config.yaml
n_layer: 24
d_model: 256
n_head: 8
n_kv_head: 2
head_dim: 32
d_mlp: 768
vocab_size: 8192
activation: "tanh_gelu"
norm: "layernorm"
norm_place: "pre"
norm_eps: 1e-05
positions: "learned"
qk_norm: false
attn_scale: 0.177
bias: "all"
tie_embeddings: false
parallel_block: true
init: "normal"
init_std_qkv: 0.0238
init_std_o: 0.00344
init_std_up: 0.0238
init_std_down: 0.00344
optimizer: "muon"
lr: 0.0196
beta1: 0.95
weight_decay: 0.051
lr_head: 0.0074
warmup_steps: 200
schedule: "wsd"
decay_fraction: 0.866
decay_shape: "linear"
final_lr_fraction: 0.1
batch_tokens: [131072, 262144, 524288]
seq_len: 1024
doc_mask: true
z_loss: 1e-05
train_tokens: 903400000
steps: 2937
dataset: "wikipedia_en"
Each number is 128 + 24 x the weight over its row's rms, rounded and kept within 0 to 255. Layers, rows and columns count from 0. The size above them is the row's rms in percent of the matrix's.

# layer 4 MLP down (transposed), 768x256, rms 0.0573, rows 65-164, columns 32-63
size [105  90 102 107  84  92 118 108  97 132 100 101  78  97 108  55  79 103  92  95  83  90 101  78  98  96 105 107 100  97 111 106 105 100 110 121  96  97 118 116 114  81 121  85 118 108 111  93 112 102 103  86  93  92  99 104 104  97 101  80 101  91  88  99 100 109 100  91  92  92 120 103  77  98 108  87 119 117  98 115 111 102  87  78 114 104 103  80 101  87 104 122 116 113 115  98  81  88 140  97]
[[138  86 165 132 116 129 144 117 132 169 150 140 114 121 132 103 134 145 152  96 135  97 143 156 102 125 167 174 119 133 127 117]
 [142 122 138 161 127 111 114 127 125 131 155 109 109 142 139 151 105 129  99 152 114 135 147 138 114  88 143 107 141 139 100 127]
 [166 110 125 135 158 114 100  82 147 120 154 125 117 100 131 111 172  96 141 150 118  95 113 183 147 150 142 145 114 171 132 177]
 [190 124 126 146 111 142 135 127 133 179  67 131 101 122  72  93 164 168 111 110 146 132 148 147 126 134 151 123 111 136 106 128]
 [120 123 157 173 119 158 113 151 152 101 125  92 144 127 145 136 148 106 152 128 109 174 117 104 114 144 168  94  77 128 111 137]
 [100 161 119 119 112 160 151 102 167 163 120 153 107 137 126 105  99 106 130 143 134 157 100 139 144 133 119 162 113 110 132  87]
 [ 72 148 103  89 142 137 149 132 123  91 120 152 141 134 147 103 163 150 116  74 128 161 105 117 115  89 118 110 154 145 116 162]
 [105 116 113 121  99 121 157  92  90 170 124 116 119 124 156 117 129 145 132 103 136 104 136 102 136 123 103 145 123  88 174 135]
 [160 144 137  88 134 156 108  75 153 138 109 127  99 140  91 131 149 104  99  94 123 146 157 153 121 169 121 167 135 127 121  64]
 [110 156 134 120 176 178 103 125 144 151 135 155 137 151 131 121 127 103 100 141 173 117 160 147 156 169 150 113 111 141 120 122]
 [ 95 105 132  97 137 147 128 177 132 149 147 174  92  89 136 165 148 147 169 134  80 130 122 132  73 102 113 135 106 111 160 125]
 [144 175  75 116 107  88 136  88 151 118  86 133 127 137 144 124 147 182 104 146 154 111 147 110 154 132 131 120 159  79 134 135]
 [126 120 103 146 118 155 133  80 135  99 144 147 118 119 138 147 164  99  91 122 110 143 177 121 143 100 124 160 123 115 120 120]
 [110 152 156 127 128 143 125 163 120 115 152 164 139 137 156 129  87 130 133 101 117  98 162 115  93 128 102 147  97 156 117 100]
 [215 133 143 127 137 143 128 150 123 118 102 157 113 113 166 151 169 130 131 124 126 153 118 151 152 169 122 146 124 119 140 132]
 [117 100 164 125 121 126 145 179 164 101 109  92 100 142  92  88 114  99 139 133 145 103 132 142 104 126 144 112 159 140  89 169]
 [116 118 155 144  89 123 155 113 108 150 118 142 173 102 114 144 110 173 131 162 133 165  74  94 155 121 157 103 141 179 116 141]
 [131 135 128 116 145 114 120 161 149  99 137 103  95 119  92 126 133 127 134 144 106 131 145 132 134 129 147 140 108 136 127 116]
 [172 130 198 144 112 102 161 156 140 121 131 119 117  90 140 115 113 155 136 121 124 129 107 152 159 134 140 116 145  79 121 119]
 [102  85 149 116 167 111 117 150 105 128 124 143 120 128 111 157 108 111 184 163 170  95  65  77 151 152 113 165 137 150 151 148]
 [ 97 121 200 179 110 159 124 107 156 102 124 124 107  99 131 125  90 168 166 150 164  87  74 138 144 184 168 145 151 111  97 137]
 [150 155 141 130 129  88  97 116 148 152 114 161 105 122 174 149 122 171 143 140 152  82 147 152 143 119 114 102 142 153 112 104]
 [100 135 118 147 125 103 159 112  79 152 105 151 142 138 162  90  97 121 155 164 116 136  71 122 103 115 120 114  95 106  90 121]
 [ 74  98 127 149 154  99 138 118 162 142 115 106 124 120 117 113 101 118 126 144 152  99 182 131 133 139 124 139 159  92 167 103]
 [103 129 131 117 130 117 167 113 139 143 136 134  98 140 137 140 108 130 182  96 118 174 132 122 126 159 130 157 149 154 117 130]
 [ 97 125 121 123 123  98 105 105 150 157 145 109 122 181  97 101 151 115 122 120  82  90 129 150 112 112  97 137 100 137 147 128]
 [120 128 121 105 157 161 121 136 118 125 133 116 127 118 163 146 100 105 120 110 101 128 109  90 159 140 129 131 124 109 132 158]
 [ 89 145 107 174 128 136 130 120  95 134 162 138 143 124 154 121 142 111 177 146 116 151 100 101 134  87  86 120 116 147 135 152]
 [165 120 116 101 119 128 123 172 140 138 146 151 131 129  95 156 123 157  97 123  94  98 112 115 119 138 112 102 106 126 121 145]
 [136 134 136 103 170 124 134 126 120 136  92 110  74 145 115 152  95 153 136 131 123 133 142 149 129 139 131 109  96 173 151 161]
 [109  95 167 119  74 144 140 127 123 101 135 117 121 135 101 116 103 173 103 109 123 157 141 124 130 116 115 105  94 147 128 111]
 [128 125 172 103 124 111 149 130 127 109 117 117 121 112 143 106 185 156 168 141 123  95 128 132 147 140 141 137 119 125 130 141]
 [165 122 109  93 130  86 159 130 110 170 149 146 139 121 154  87 104 149 138 127 117 183 164 101 175 146 112 177 105 146 104 117]
 [134  99 130 137 110 113 179 139 145 125 111 123  98 112 101 124 146 112 140 117 105  96 118 136 101 126  94 190 139 132 131 140]
 [113 129 148 104 101 113 105 144 108 146 130 136 129 165  97 146 156 135 151 159 138  91 155 105 117 143 103  86 141  66 121 131]
 [122 173 106 110 119 106 122 156 123 138 166 117 188 142 116 156  84 138 158 160 164 116 160 141 160  97 138 106 155 143 120 155]
 [130 151  98 153 128 166 107 115 134 130  95 167 137 115 125 118 100 178  94 160 115 100 125  93 161 160 114  98 148 153 108 123]
 [144  96  95 140  93 124 134 135 120 137 125 119 123 132 119 109 103 195 122 126  84 115 134  92 135 142 100 118 181 135 140 153]
 [110 108  93 109 165 136 125 107 109 131 134  82 135 135 125 140 148  99 116 121 137 116 146 139 157 160  96 140 114 115 140 137]
 [138  97 104 117 137 149 190 179 110 135 108 105 133 132 131 138 140 179 109 177 111 126  98  93 116 150 129 158 101 131 158 142]
 [ 78 122  99 140 160 139 122 145 121 126 104 123 145 128 123 127 102 127 164  94 116 160 131 117 160 114 123 121 117 157  93 129]
 [101 123  88 126 117 122 122  78 115 146 121 125 130 118 124 172  91 105 164 132 116  90 160 110 109 126 124 123 140 142 116 118]
 [112 122 140 108 137 186 111 116 125 140 156  92 110 131 129 124 138 111 124 144 136 114 128 165 127  77 116  92  84 136 142 148]
 [164 133 127 136 127 154 160 100 143 129 147 114 150 138 135  77  95 102 143 119  88 128 137 120 154 159  94 144 137 105 131 143]
 [145 126 128 100 114 116 115 108 132 153 161  97 164  68 159 131 111 117 149 110 170 120 131 150 170 110 161  83  84 144 117 133]
 [ 99 155 198 137 138 135 123 137 123 116  82 153 172 159 149 132 153  98 110 157 135 170 126 150 121 132 172 129 147 135 130  68]
 [ 96 165 130  85 107 136 115 127 143 135 120 122 141 136 150 143 118 102 118 130 126 114 148 121 131 172 120  88 107 130 127  96]
 [158 179 136 117  90 148 104 118 133 123 103 151 101 141 177 165 113 112 124 138 154 128  87 127 114 136 131 137 145 127 138 175]
 [178 149 111 181 184 136 127 113 128 133  99 105 137 134 154 121  85 163 147 134 112 115 103 112 146 122 119 157 151 125 131  90]
 [ 98 115 119 139  64 138  60 136 130 140 102 148 113 109 126 158 138 170 128 169 105 147 145 126 119 138 148 136 121 141 148 146]
 [174 158 104 117 131  76 131 130  85 102 133 138 135 157 133 136 119 131  88 145 164 100 138 176 110 152 130 113 164 132  85 126]
 [131 183 177 118 154 125 155 101 117 179 129 129  99 117  54 115 141 142 166 121 127 123 106 129 148 168 110 163 164 136 167  91]
 [134 132 103 114 178 103 131 143  90 156 104 141 144  83 112 107  92 120 159  62 113 148 106 130 151 176 120 125 136  85 101 141]
 [102 161 131 138  98 126 134 167 120 119 129 157 131 102 171 112 123 122 136  99 155 137 121 117 145 152 118 145 129 133 125 103]
 [137 120  97 108 131  81 110 142  79 169 132 157 125  90  76  99  96 174 155 136 114 131 141 107 163  85 140 116 165 138 139 144]
 [120 129 141 147 145 151 148 114 128 119 145 138 134 148 139  79 112 135 144 118 124 135 162 126 120  91 112 124 157 173 116 101]
 [108 111 132 157 135 110 142 172 137 139 127 115 143 100 101 126 153  98 184  86 149 144 164 111 141 128 151 117 162  97 120 112]
 [160 139 155 126 116 112 133 162 139 129 119 112 144 118 146 108 115 147 108 136 124 130 181 131  94 131 153 116 130 109 104 128]
 [144  69 118 151 129 123 125  69 125 105 142 109 135 141 137 167 132 142 127 210 118 149 132 133 116 147 137 137 132 117 135 156]
 [105 155 115 108 143  98 160 209 132  92 132 113 132 119 151 147 114 132 110  74 117 133 162 115 155 130 163 178 110 137  85 106]
 [ 97 141  99 103 127 151  95 142 137 126 136 117 159 121 104 122 109 139 174 145 116 108 146 146 140 131 129 130 111 125 122 157]
 [135 130 151 121  98 162 102 103 157 123 123 150 135 121  95 134  94  98 165  83 114 129 135  99  93 140 111 125 119 167 142 131]
 [ 73 102 136 129 170 126 125 122 125 161  95 101 174 149  82 113  91 156 139 152 111 108  97 125 155 140 113 101 135 138  63 160]
 [116 119 126  89 113 118 130 150 120 158 173 131 125 131 137 120 146 122 144  91 151  89 136 123 120 136 143 148 132 154 118 100]
 [ 72 137 117 155 120  91  85 120 110 154 142 136 153 187 109  80 143 178 124 136 137 132 105 120 145 145 104 129 162 115 157 157]
 [112  67 113 110  99 116 127 104 128 111 107 143 122 127  91 118 184 121  96 129 107 141 129 126  97  73 159 114  96 110 158 134]
 [130  89 124 110 156 132 100 118 103 124 197 165 112 170 130 156 130 119 114  88 178 140 153 120 135 116 125 110 148 138 122 140]
 [143 131 100 153 127 144 103 101 141 168 179 139 112 145 155 116 182 121  88 133  99 155  97 106 122 144 122 140 119 131  96 142]
 [114 107 168 173 136  79 131 131 128 116 163 118 171 149 141 120 148 115 115  78  80 142 145 134  91 132  86 160  98 137 166 110]
 [143 109 140 154 136 139 137 156 172 142 124 181 124 133 124 149  87  92 109 127 134  71 174 126  70 127 145  70 170 126  73 105]
 [111 148 145  75 164  78 170 108 144 191 153  80 135 105 122  81 126 138 110 123 145 121 139 131 144 172 118 133  99  74 116 133]
 [169 152 140 122 118  99 136 101 136  90  92 135 148 114 160 129 162 161 125 125 126 124 153 134 131 101 190 135 137 145 164 127]
 [138  75 110 136 116 118  94 157 145 143 124 115 135  97 119 117 117 134 149 114 146 186 147 118 143 120 108 128 134  69  96 163]
 [115  99  99 123 154  99 124 132 169 105 124  77 121 130 113 153 131 135 114 121 135 147  67 133 157 151  87 133 136 128 154 119]
 [149 137 119  96 159 117 124 132 147 116 132 102 119  76 190 125 130 108 111 109 145  77 144 166 104 109 116  97 115 116 134 120]
 [113 148 113 115 155 138 129 122  98  91 132 112 152 113 108 127 140 161 151  92 120 177 174  99 153 145  65 139 109 120 144 130]
 [101 153 105 128  90 162 106 111 166 133 109 118 145 122 111 115 159 102 148  56 139 136 135 134 149 122 150 146 144 140 126 142]
 [167 110  92 113 101 164 108  84 149 167  95 132 123 149 138 149 107 112 149 116 126 138 185  96 128 131 125 144 136 168 145 164]
 [144 179 117 121 159 129 116 109 140 122 135 104 129 123  98 141 145 137 125  85 128 172 122 129 121 110 146 140 125 101 116 165]
 [ 87 122 100  77 148 124 124 118 117  77  91  72 141 130 143 160 146 121 111 158 159 117 143 106 111 171 134 120 160 110 122 116]
 [101 157 168 163 140 132 154  97 129 170 141 128 119 122 133 117 102 137 110 103 109 137 131 112 134 153  86 131 142 102  87 132]
 [120 156  99 151 149 130 101  99 136 142  86  95 128  95 177 137 155  86 117 110 133 108 144 138 130 148 108  89 163 126 122 128]
 [143  97 125 114 118  69 119  92  99  96 131 134 137 106 138 129 116 106 135 157  72 172 152 119 131 146 115 103  97 134  95 106]
 [125 101 140 120 105 144 167 126 127 151 143 145 140 148 114 139 138 121 164  81  89 125 136 145 102 127 125 129 110 124 107 188]
 [ 76 148 185 108 159  94 172 126 122 121 117 101 160 123 138  91  95  90 108 101 125 105 105  97 158 147 122 139 166  99 140 141]
 [112  98 109 135 119 112 126 144 122 122 124 135 113 137 100 141 115 120 159 153 173 105 130 140 137 164 115 140  91 141 171 100]
 [130 120 109 149 118 154 170 135 149 131 165 149 155 121 131 133 105 131 121 128 143 158 121 161 107 131 126 121 141  94 130 114]
 [124 133 136 101 137 119 107 122 130 132  83  70 142  89 127 132 103 143 154 111 134 102 162  98 138 163 113 137 128 166 130  91]
 [151 163 120 133 110 156  83 119 110 122 114  95 112 107 125  80 127 156 149  93 124 126 101 115 151 120 138 153  98 151 172 100]
 [132 106 145  75 129 138  93 154 121 110 121 169 103 127 159 116 161 124 117 124  99  85 156 133 146 133 128 110 109 124  94 161]
 [ 95 125 126 124 152 104 156 118 129 142 152 125 123 158 137 167 125 132 113 113 114 127 145 153 123 114 137 131  95 136 114 110]
 [141 140 101 115 160 116 143 115 116 145 143 162 105  86 115 133  81 111 141 103 107 126 139 151 117 155 122 129 153 154 106 146]
 [117 134 126 178 120 141 173 178 158  98 171  97 104 103  77 131 142 173 126 141 116 156 117 125 160 148 139 114 129 125 139 110]
 [126 144 175 133 117 158 169 105 107 168 131 113 141 149 142 134 121 131 153  65 135 115 142 135 126 155 140 115 139 147 109 142]
 [ 96  93 158 132 149 129 151 166 147 122 150 125 174  92 160 145 151 113  95 108 127 137 114  98 115 121 142 156 104 186  79 100]
 [143  70 141  86 125 132 107 149 147 144 111 138 156 108 122 151 136 152 170 158 156 127 152 132 107 109  95 158  88 199 135 179]
 [126 174 133 119 126 116  74 112 131 107 124 118 131 135 116 168 134 137 113 123 108 125 103 123 163 137 111 142 125 114 134 151]
 [139 123 141 113 121 131 132 131 138 131  93 117 144 141 146 169 114 134 147 135 104 103 144  93 129  99 123 115 127 145 149 111]
 [171 109 135 106 100 118  78 123 147 173 108 140 172 129 165 112 113 127 147 165 158 206 128 128 115 156 124  96 108 134 174 117]
 [143 116  98 108 159 125 135  77 126 144 129 137 107 164 132 114 124 150 124 127 128 130 116 133 170 139 112 119  94  96  99 165]]
# layer 4 MLP up, 768x256, rms 0.158, rows 66-165, columns 32-63
size [ 93  99 103  82  91 112  99  95 107 107 107  74 103 105  55  85 116  97  99  81 100 105  79 107  97 112 111 106  90 117 107 112 105 104  95  86  99 111 111 100  85 117  97 108 100 109  92 112 112 102  86  86  92  98 107 103  89  94  81  82  93  85  93  92 116  96  91  99  92 116 108  67  99 119  87 117 115 108 113 107  95  88  75 118 102 102  84  97  87 107 109 131 106 113  96  89  90 132 109 110]
[[ 90 116  96 124 115 138 110 132 136 118 147 172 153 113 108 155 137 121  86 123 153 103 169 144 169 177 151 123 153 149 114 150]
 [166 155 120 120 112 163 150 109 142 167 157 104 126 128 133  93  85  97 126 118 139 131  88 117  99 156 127 110 155 116  95 128]
 [127  97  92  65 125 177 113 150 129  81 102 128 113 117 115 130 138 155 149 105 135 151 159 141  97 124 120 110 143 114 121 107]
 [120 114 139 128 101 187  82 147 112 101 122 153 146 142 141 175 129 131 136 100  80 132 112 144 165 154 134 172 112 144 132 104]
 [181 160 115 112  96 158  95 209 140 145 153 141 137  88 139 156 124 142 176 107 142 105 148 131 142  92 112 127 153 159 122 125]
 [159 156 151 142 111 117 129 134 119 157 151  60  94 118 144 193 105 146 121 169 125 105 127 144 156 175 157 131 141 132  97 157]
 [140 169 150 116 125 164 100 120 154  90 165  88 132  97 144 134  84 122 110 131 130 126 111 163 105 147 154 163 143 175  96 114]
 [135 141 119  83 126 103  63 125 146 134 119 124  96 133  74 176 141  99 152 155 149 106 122 119 126  73 114 152 132 134 115 133]
 [135 142 115 124 172 117  71 149 118  84 129 134 109 136 128 116 116 119 147 125 135 125 138 140 140 148 105 130 130 113 138 150]
 [142 122 119 140 117 139 140  88  95 127 117 113 150 149 152  63 162  98 101 115 181 113 149 128 179 150 167 139 148 130 110 150]
 [133  59 152 112 142 153  89 155 149 130 162 120 117 111 147 104  99  92 124 138 111 132 159 174 144 129 137 142 112 170 103 150]
 [154 122 138 146 143 143 147 109 101  76 153  86 138 107 137 106 142 123  97 155  83 135 130 121 122 144 163 156 125 134 131 169]
 [144 143 100 163 146 103 125 115 145 133 120 103 111 130 150  93 128 168 142 126 104  99 137 151 149 155 142  95 166 120  93 171]
 [ 79 127  93 150 118 132 125  82 142 136 107 121 140 161  86  88  50 123 152 125 162  54 124 140 148 111 120 104 157 149  96 118]
 [104  77 126 166 171 170 114 149 159 111  83  65 114 163 123  87 131 111 132 146 153 129 118 133 132 167 141 149 191 118  91 141]
 [ 77 103 109 147 109 132 108 167 121 142 104 132 104 103  70 126 122 138 128 120 139  89 128  92 135 105 138 154 122 173  86 157]
 [115 132 113 135  90 145 136 150 139 122 100 133 154 106 155 131 107 142 112 121 155 190 178  94 121 100 141 132 170 181  91 128]
 [ 75 126 144 114 133 126 107 135 141 109 138 147 114 162 114 152 143  83 148 138  78 167 117 162 169 102 126 118  70  91 150 153]
 [157 162 124 120  85 111 150 133 150 104 148 133 157 138 161 102 131 136 102  90  76 145 168 162 101 127 139 111 155 119 103 104]
 [105 116 114 166 125 182 191 108  94 137 165  88 104 159 116 111 108  85 136 171 134 135 117 109 152 156 119 134 160 140  78 167]
 [103  90 123 133  79 125 124 156 107 139 130 128 173 149 115 115 156 147  91 124 100 135 146 116 110 161 131 159 145 105  84 123]
 [109  83 119  94 121 129  97 115 146 142 152 139 141 148 128 130 138  96 127 112 121 141  81 148 141 145 127 152 118  91  97 142]
 [135 125 128 131 149 105 105 154 113 113 146 141 142 111 192 167 138 110 101 108 120 137 105 156 102 147 106 116 138 164 122 142]
 [159  97 134 116 143 155 121 150 115 133 127 118 143  72 131 136 165 103  94 111 129 108 131 122 120 134 130 100 131  97  96 136]
 [118 132 164  95 153 133  94 139 112  92 137 194 157  85 132 150 166 113 138 143 152 129 124 129 127  97 158 138 112  87 130 143]
 [151 132 124 144  95 100 105 123 111 114 133 121 115 135 149 108 116 159 130 128 150 128 145  85 116 141 115 159 104 110 118 119]
 [123 126 123 111 113 125  96 178 124 142 134 135 131 111 154 140 163 164 100 125  67  92 106 152 154 119 145 121 128 104 122 141]
 [ 84 119 116 161 103 136 125 133  77 173 139 104 170 169 179  59 128 137 143 147 163 132 128 137 183 123 113 142 136 146 109 153]
 [153 138 120 117 149 153 110 111 140 175 112 154 124 118  81  89 118 130 122 128 149 111 105 200  99 148 158 139 164 133 144 138]
 [159 145 139 113 150 147 112 155 130 111 106 128 150 105 146 122 130 147 139 164 163 117 108 118 135 119 175 148 140  91 105 133]
 [ 78 105 170  83 154 121 107 122  88 114 107 152 112 113 122 177 163 111 153 114 119 118 125 116 125  60  95 136 103 139 136 149]
 [ 86 155 150 152 120 136 137 109 112 104 104  96 116 135  61 154 155 111  88 151 139 116 139 152  63 143 136 118 117 106 135 131]
 [164 103 142  93 123 114 124 111  86 144 135 136 155 114 141 147 153  92 157  88  95 130 127 138 151 182 153 136 158 118 125 138]
 [137  94 156 122 123 133 123 136 124 114 159  95 175 160 129  96 107  78 152  90 146 117 107 122 128 157 127 175 119 133 120 159]
 [133 173 101 116 164 118 172 131 144 109 103 126 131 107 138 152 123 127 113 114 141 112 114 159 107 125 118 110 174 133 120 131]
 [137 115 133 147 112 118 115  85 119 163  60 134 109 160 109 157 149 113 101 146 169 121 127 160 129 100 136 126 116 157 102 118]
 [ 97 120 147 106 134 116 138 102 139 137 152 116 173 121 146 125 149  79 101 145 110 128 137 137 104 155 142  88  89 109 115 120]
 [119 123 156 155 102 125 136  88 158 117 130 176 111 162 111 115 123 162 152 115 104 118 111 108 134 122 129  88 132 119 111 110]
 [134 125 135  87 107 101 102 141 179  94 119 115 127 148 152 168 131 102 132  86 126 112 114 151  98 157 102 149 127 112  98 101]
 [ 80 148 109 113  69 160  79 121 112 163 130 132 118 107 118 191 137 152 141 146 115 104 158 167 117 115 128 148 106 156 165 114]
 [111 157 130 139 120 128 132 148 125 109 145 127 137 115 132  96 133 137 117 122 162 177 148 126 132 175  90 147  90 110 130 100]
 [139 135 131 163 138  66 133 104 138 106 104 125 135 133 136 157 109 117 149 137 138  99 130 137 154 123 139 118 170 158 118 128]
 [121 128  85 111 130 136  66 137 130 160 122 164 117  90 158 167 154 141  84 121 105 189 117 122 109 129 149 113 148 100 107 126]
 [145 100 108 114 111 105 158 121 112 166 152 115 120 111  82 128 164  72 109 124 114 131 147 139 144 118 145 163 156 112 122 163]
 [162 136 170 120 136 130 134 148 127 128 146 115 173 154 191 127 120 144 129 116 155 151 107 154 117 142 156 135 141 129 131 138]
 [167 134 163 112 128 172 130 149  74 105 114 135 145  96 114 112 129 127 101 111 123 137 121  90 126 101 193 144 118 120 110 147]
 [153 104  92 130 108 152 100 123 125 146 171 179 143 171 173 181 129 107 157  99  93 124 183 119  99 174  86 126  91 142  89 143]
 [ 96 138 142 117 143 141 149 141 114 117 149 115  98 130 126  60 148 128 132 138 136 162 153 145 134 110 135 146 118 135 101 154]
 [115  98 118 109 120 112 115  97 121 132 121 102 120 126 137  81  86 130 140  65 122 111 168 132 118 141 111 143 151 140 106 131]
 [127 100 162 117 127 152 131 114 148 154  99 102 126 147 120 110 118 147 170 139 103 131 116  99 140 125 123 152 136 130 171 120]
 [126 119 123 165 112 140 152 104 126 100 134  98 191 129 139 126  94 148 122 121 154 107 131  88 143 147  99 134  91 150  61 123]
 [105 141 133 146 145  85 165 153  97 157 114 121 172 100  98 113  93 137 129 111 125 124 110 108 174 177 108 100 132 127 119 101]
 [123 137 134 125  84  92  88 149 137 123 106 135 113 109 131 140 130  93 129 102 103 136 140 105 180 110 169 151 109 120  52 142]
 [ 95 100 161 105 111 128 127  95 163 118 119 111 107 118 105 144 114 135 145 152 151  97 123 116 131 103 115 164  89  92 165 165]
 [121 133 123 137 116  43 136 167 118 140 139 126  86 119 134 147 129 125 149 106 114  98  85 157 118 150 162 150 114 147 127 140]
 [147 156 145 112 120 117 100 149  77 148 145 155 110 162 137  93  91 108 133 167 125 111 102 153 120 120 159 140 123 158 100 137]
 [120 172 168 109  97 153 125 151 161 107 124 116 110 126 128 157 112 117 139 133 125 103 104 131 109 127 167 136 138 117 125 160]
 [110 133 143 123  78 155 115 108 111 109 186 136 139 164 170 120 108  77 145 162 166 170 148 144 114 159 142 109 103 138 149 170]
 [101 134 120 137 148 131  93 121 132 144 124 142 127 106  70 103 108 118 111  94 174 149 133 135 153 136 133 117 123  93 120 113]
 [111  95 131 145 150 153 129 107 156 110  87  98  96 131  99  87 140 108 136 137 132 100  99 136  95 114 147 118 111 145 147 132]
 [152 136 135 150 103 156 138 155 115 127 147 112 114 123 156 126 148 153 109 134  91 103 137 119 144 150 126  89 150  99  80 143]
 [ 87 166  95 153 115 150 100 115 108 114 104 141 111 173  79 125  87 166 118 154 121  90 140  71 148 138 118 100 146 147 130 130]
 [120 143  97  72 110 106 153 139 125 117  98 157 170 128 123 133  95 117 159 107 118 186 153 169 107 136 127 126 129 149  79 142]
 [146 143 120 152 141 114  98 110 132 168 128 126 156 119 162 114 102 125 137 113 165 136 135 142 124 162 128 129 126  96 133 138]
 [156 130 113 151 173 124 105 143 144 156 131 133 120 137 167 114 112 112 178 110 133 102 125 149 150 200 100 126 120 118 136 134]
 [109 116 155 113 126 107  96 145 116  78 175 139 136  87 155 147 153 106 144 142 138 136 130 123 175 133 113 133  97 139  98 148]
 [165 116 123 106 140 138 107 165 134 148 151 118 133 125 106  93  88 103 115 109 134 155 138 134 127 133 136 152 127 164  86 139]
 [152 118 120 117 110 126 111 125 130 143  96 116 110  94  80  84  93 104 158 127 185  93 124 158 143 143 177 103 120  80 142 126]
 [111 142 119  94 128 115  62 127 141 121 177  94 107 124  98 113 104 135 131 183 123 101 122 125 141 137 122  94 120 136 134 134]
 [101 102 133  76 153 115 102 129 125  87 164 133 134 124 113 118  97 101 146 189 145 143 144 182 171 115 159 169 133  98 158 150]
 [112 135 125 155 107 133 159 141 126 112 120 117  98 113 136 126 104 137 146 132 147 134  74 111 135 194 132 109 128 120  89 129]
 [ 99 137 123 171 132  86  93 124 140 136 153 158 123  81 125 102 139 105 146  77 152 153 111 161 154 130 128 124 124 128 117 166]
 [130 145 108 147 113 171 132 146  91 151 155  95 109  72 110 103 155 160  94 105 116 162 112 158 114 169 132 115 106 117 118 142]
 [150 131 145 112 121 146 152 120 141 131 125  98 143 154 104 133 121 114 193 122 105 161  93 127  95 139 144 144 140 182  67 111]
 [117 164 119 126 135 126 160 116 133 159 182 151 132 149 153 122 150 124 184 122 116 176 141 127 182 103 150 122 102 134 129 119]
 [160  89 120 131 142 104 122 140 149 102 162 175 113 132 159 115 163 148 106 160  59 124 143 115 149 180 134 126  75 131 119 144]
 [132  88 131 126 107 125 130 136 146 133 180 144 136 156 162  91 105 122 122 141 175  92  88 110 129 167 147  94 137 100  74 154]
 [103 121 136 189 111 100 142 123 123 103 138 135 148 123 132 104 114 136 111 121 144 110 125 110 163 164  75 104 151 116 123 105]
 [135 132 157 147 160 145 146 156 115 130 157 144 161 130  96 130  94  77 120 144 124 145 145 121 158 139 154 108 139 130 188 154]
 [119 162 139 136 107 125 138  88 156 147 132 149 163  83 168 116  79 139  91 140 161 107 109 121 145 119 113 133 138 107 126 169]
 [126 156  91 161  90  85 107 122 104 150 156 149 142 152 116 169 131 112 172 134 125 123 143 100 108 150 139 118 130 126 104 118]
 [126 159 121  96 126 175 134 172 159 107 130  79 102 118 134 153 127 112 118 148 183 130 129 147  98  89 121 133 138 129 105 149]
 [121 161 121 147  91 152 126  96 158 134  98 159 172 122 124 166 130 126 146 178 116  96 155 151 114 150 128 125 128 129  95 150]
 [134 118 125 147 155 151 147 121  81 156  77  78 108 129 111 112  98 151 144 113 164  98 125 153 127 128 120 106 156 152 136 123]
 [113 124 158 166 108 156 147  74 142 108 130 134 134 124 133 148 121 107 136 143 162 128 133  84 153 129 169 129  83 132 142 128]
 [105 113  96 102  91 105 133  97 123 135 105  70 151 131 118 143 158  70 160 148 140 157 160 117 138 146 168 152 105 144  68 115]
 [144 178 152 152 160 105  98 109 128 137  89  88 150 147  81  69 103 132  72  99 178  77 132 123 149 166 146 141 129 125 122 130]
 [101 107 162 151 159 117 127 114 156 128 132 172 133 139 128 119 136 143  71 165  86 140 140 158  96 153 112 122 137 106  59 137]
 [106 147 155  94 143  80 140 134 134  77 179 114 129 119 125 132 121 159  95 138 131 138 144 122 105 157 183 104 127 154  83 125]
 [122 140 181  92 134 160 143 116 146 151 140 125 104  83 136 124 149 131 184  93 115 124 112 100 100 136 117 137 193 126 116 132]
 [155 123 158 111 123 197 153 131 108 115 158 121 159 130 120 124 140  80  96 152 115 129 120 146 102 152 141 176 182 122 126 137]
 [116 144 131  84 141  78 109  77 113 155 112 140 137 175 159 106 124 104 122 131  99 118 117 140 101 125 141 142 120 120 102 146]
 [156  99 132 144  91 172 108 111  83 144 125 151 114 111 127  89 128 120 146  94 106  79 107 112 118 139 160 155 154 154 114 141]
 [120 143 110 145 128  99  83 125 137 130 129 151 118 125  80 111 114 124 150  98 108 134 112 139 117 153 127  99 112 118 103 154]
 [ 98 118 110  79 112 142  94 107 114 129 124 105 123 160 116 169 119 156 149 104 112 104 155 135 101 149 110 102 145 177  97 134]
 [122 115 127 161 122 115  96 123  79  86 140 100 159 125 153 143 112 121 110 143 162 177 100 141 146  80 106 183 158 168  99 125]
 [105 122 116 109 146  90 160 136 151 154 117 105 166 134 163 128 110 104 101 114 126  99  90 128 149 162 126 139 110 137 128 135]
 [149 101  97 117 148 104 172 103 145  81 105 145 120 100  88 153 141 160  77 165 127 154 149 192 119 114 144 119 129 150 120 136]
 [129 169  97  97 102 129  97 124  98 130  95 135 121  70 135 127 111 118 145 116  98 133 127 139 103 126 140 143 128 164 141 101]
 [109 139 141 147 116 148  81 143 124  94 133  89 145 113 111 113  81 163 113 104 160 117 112 147 121 175 142 123 143 203 125 139]]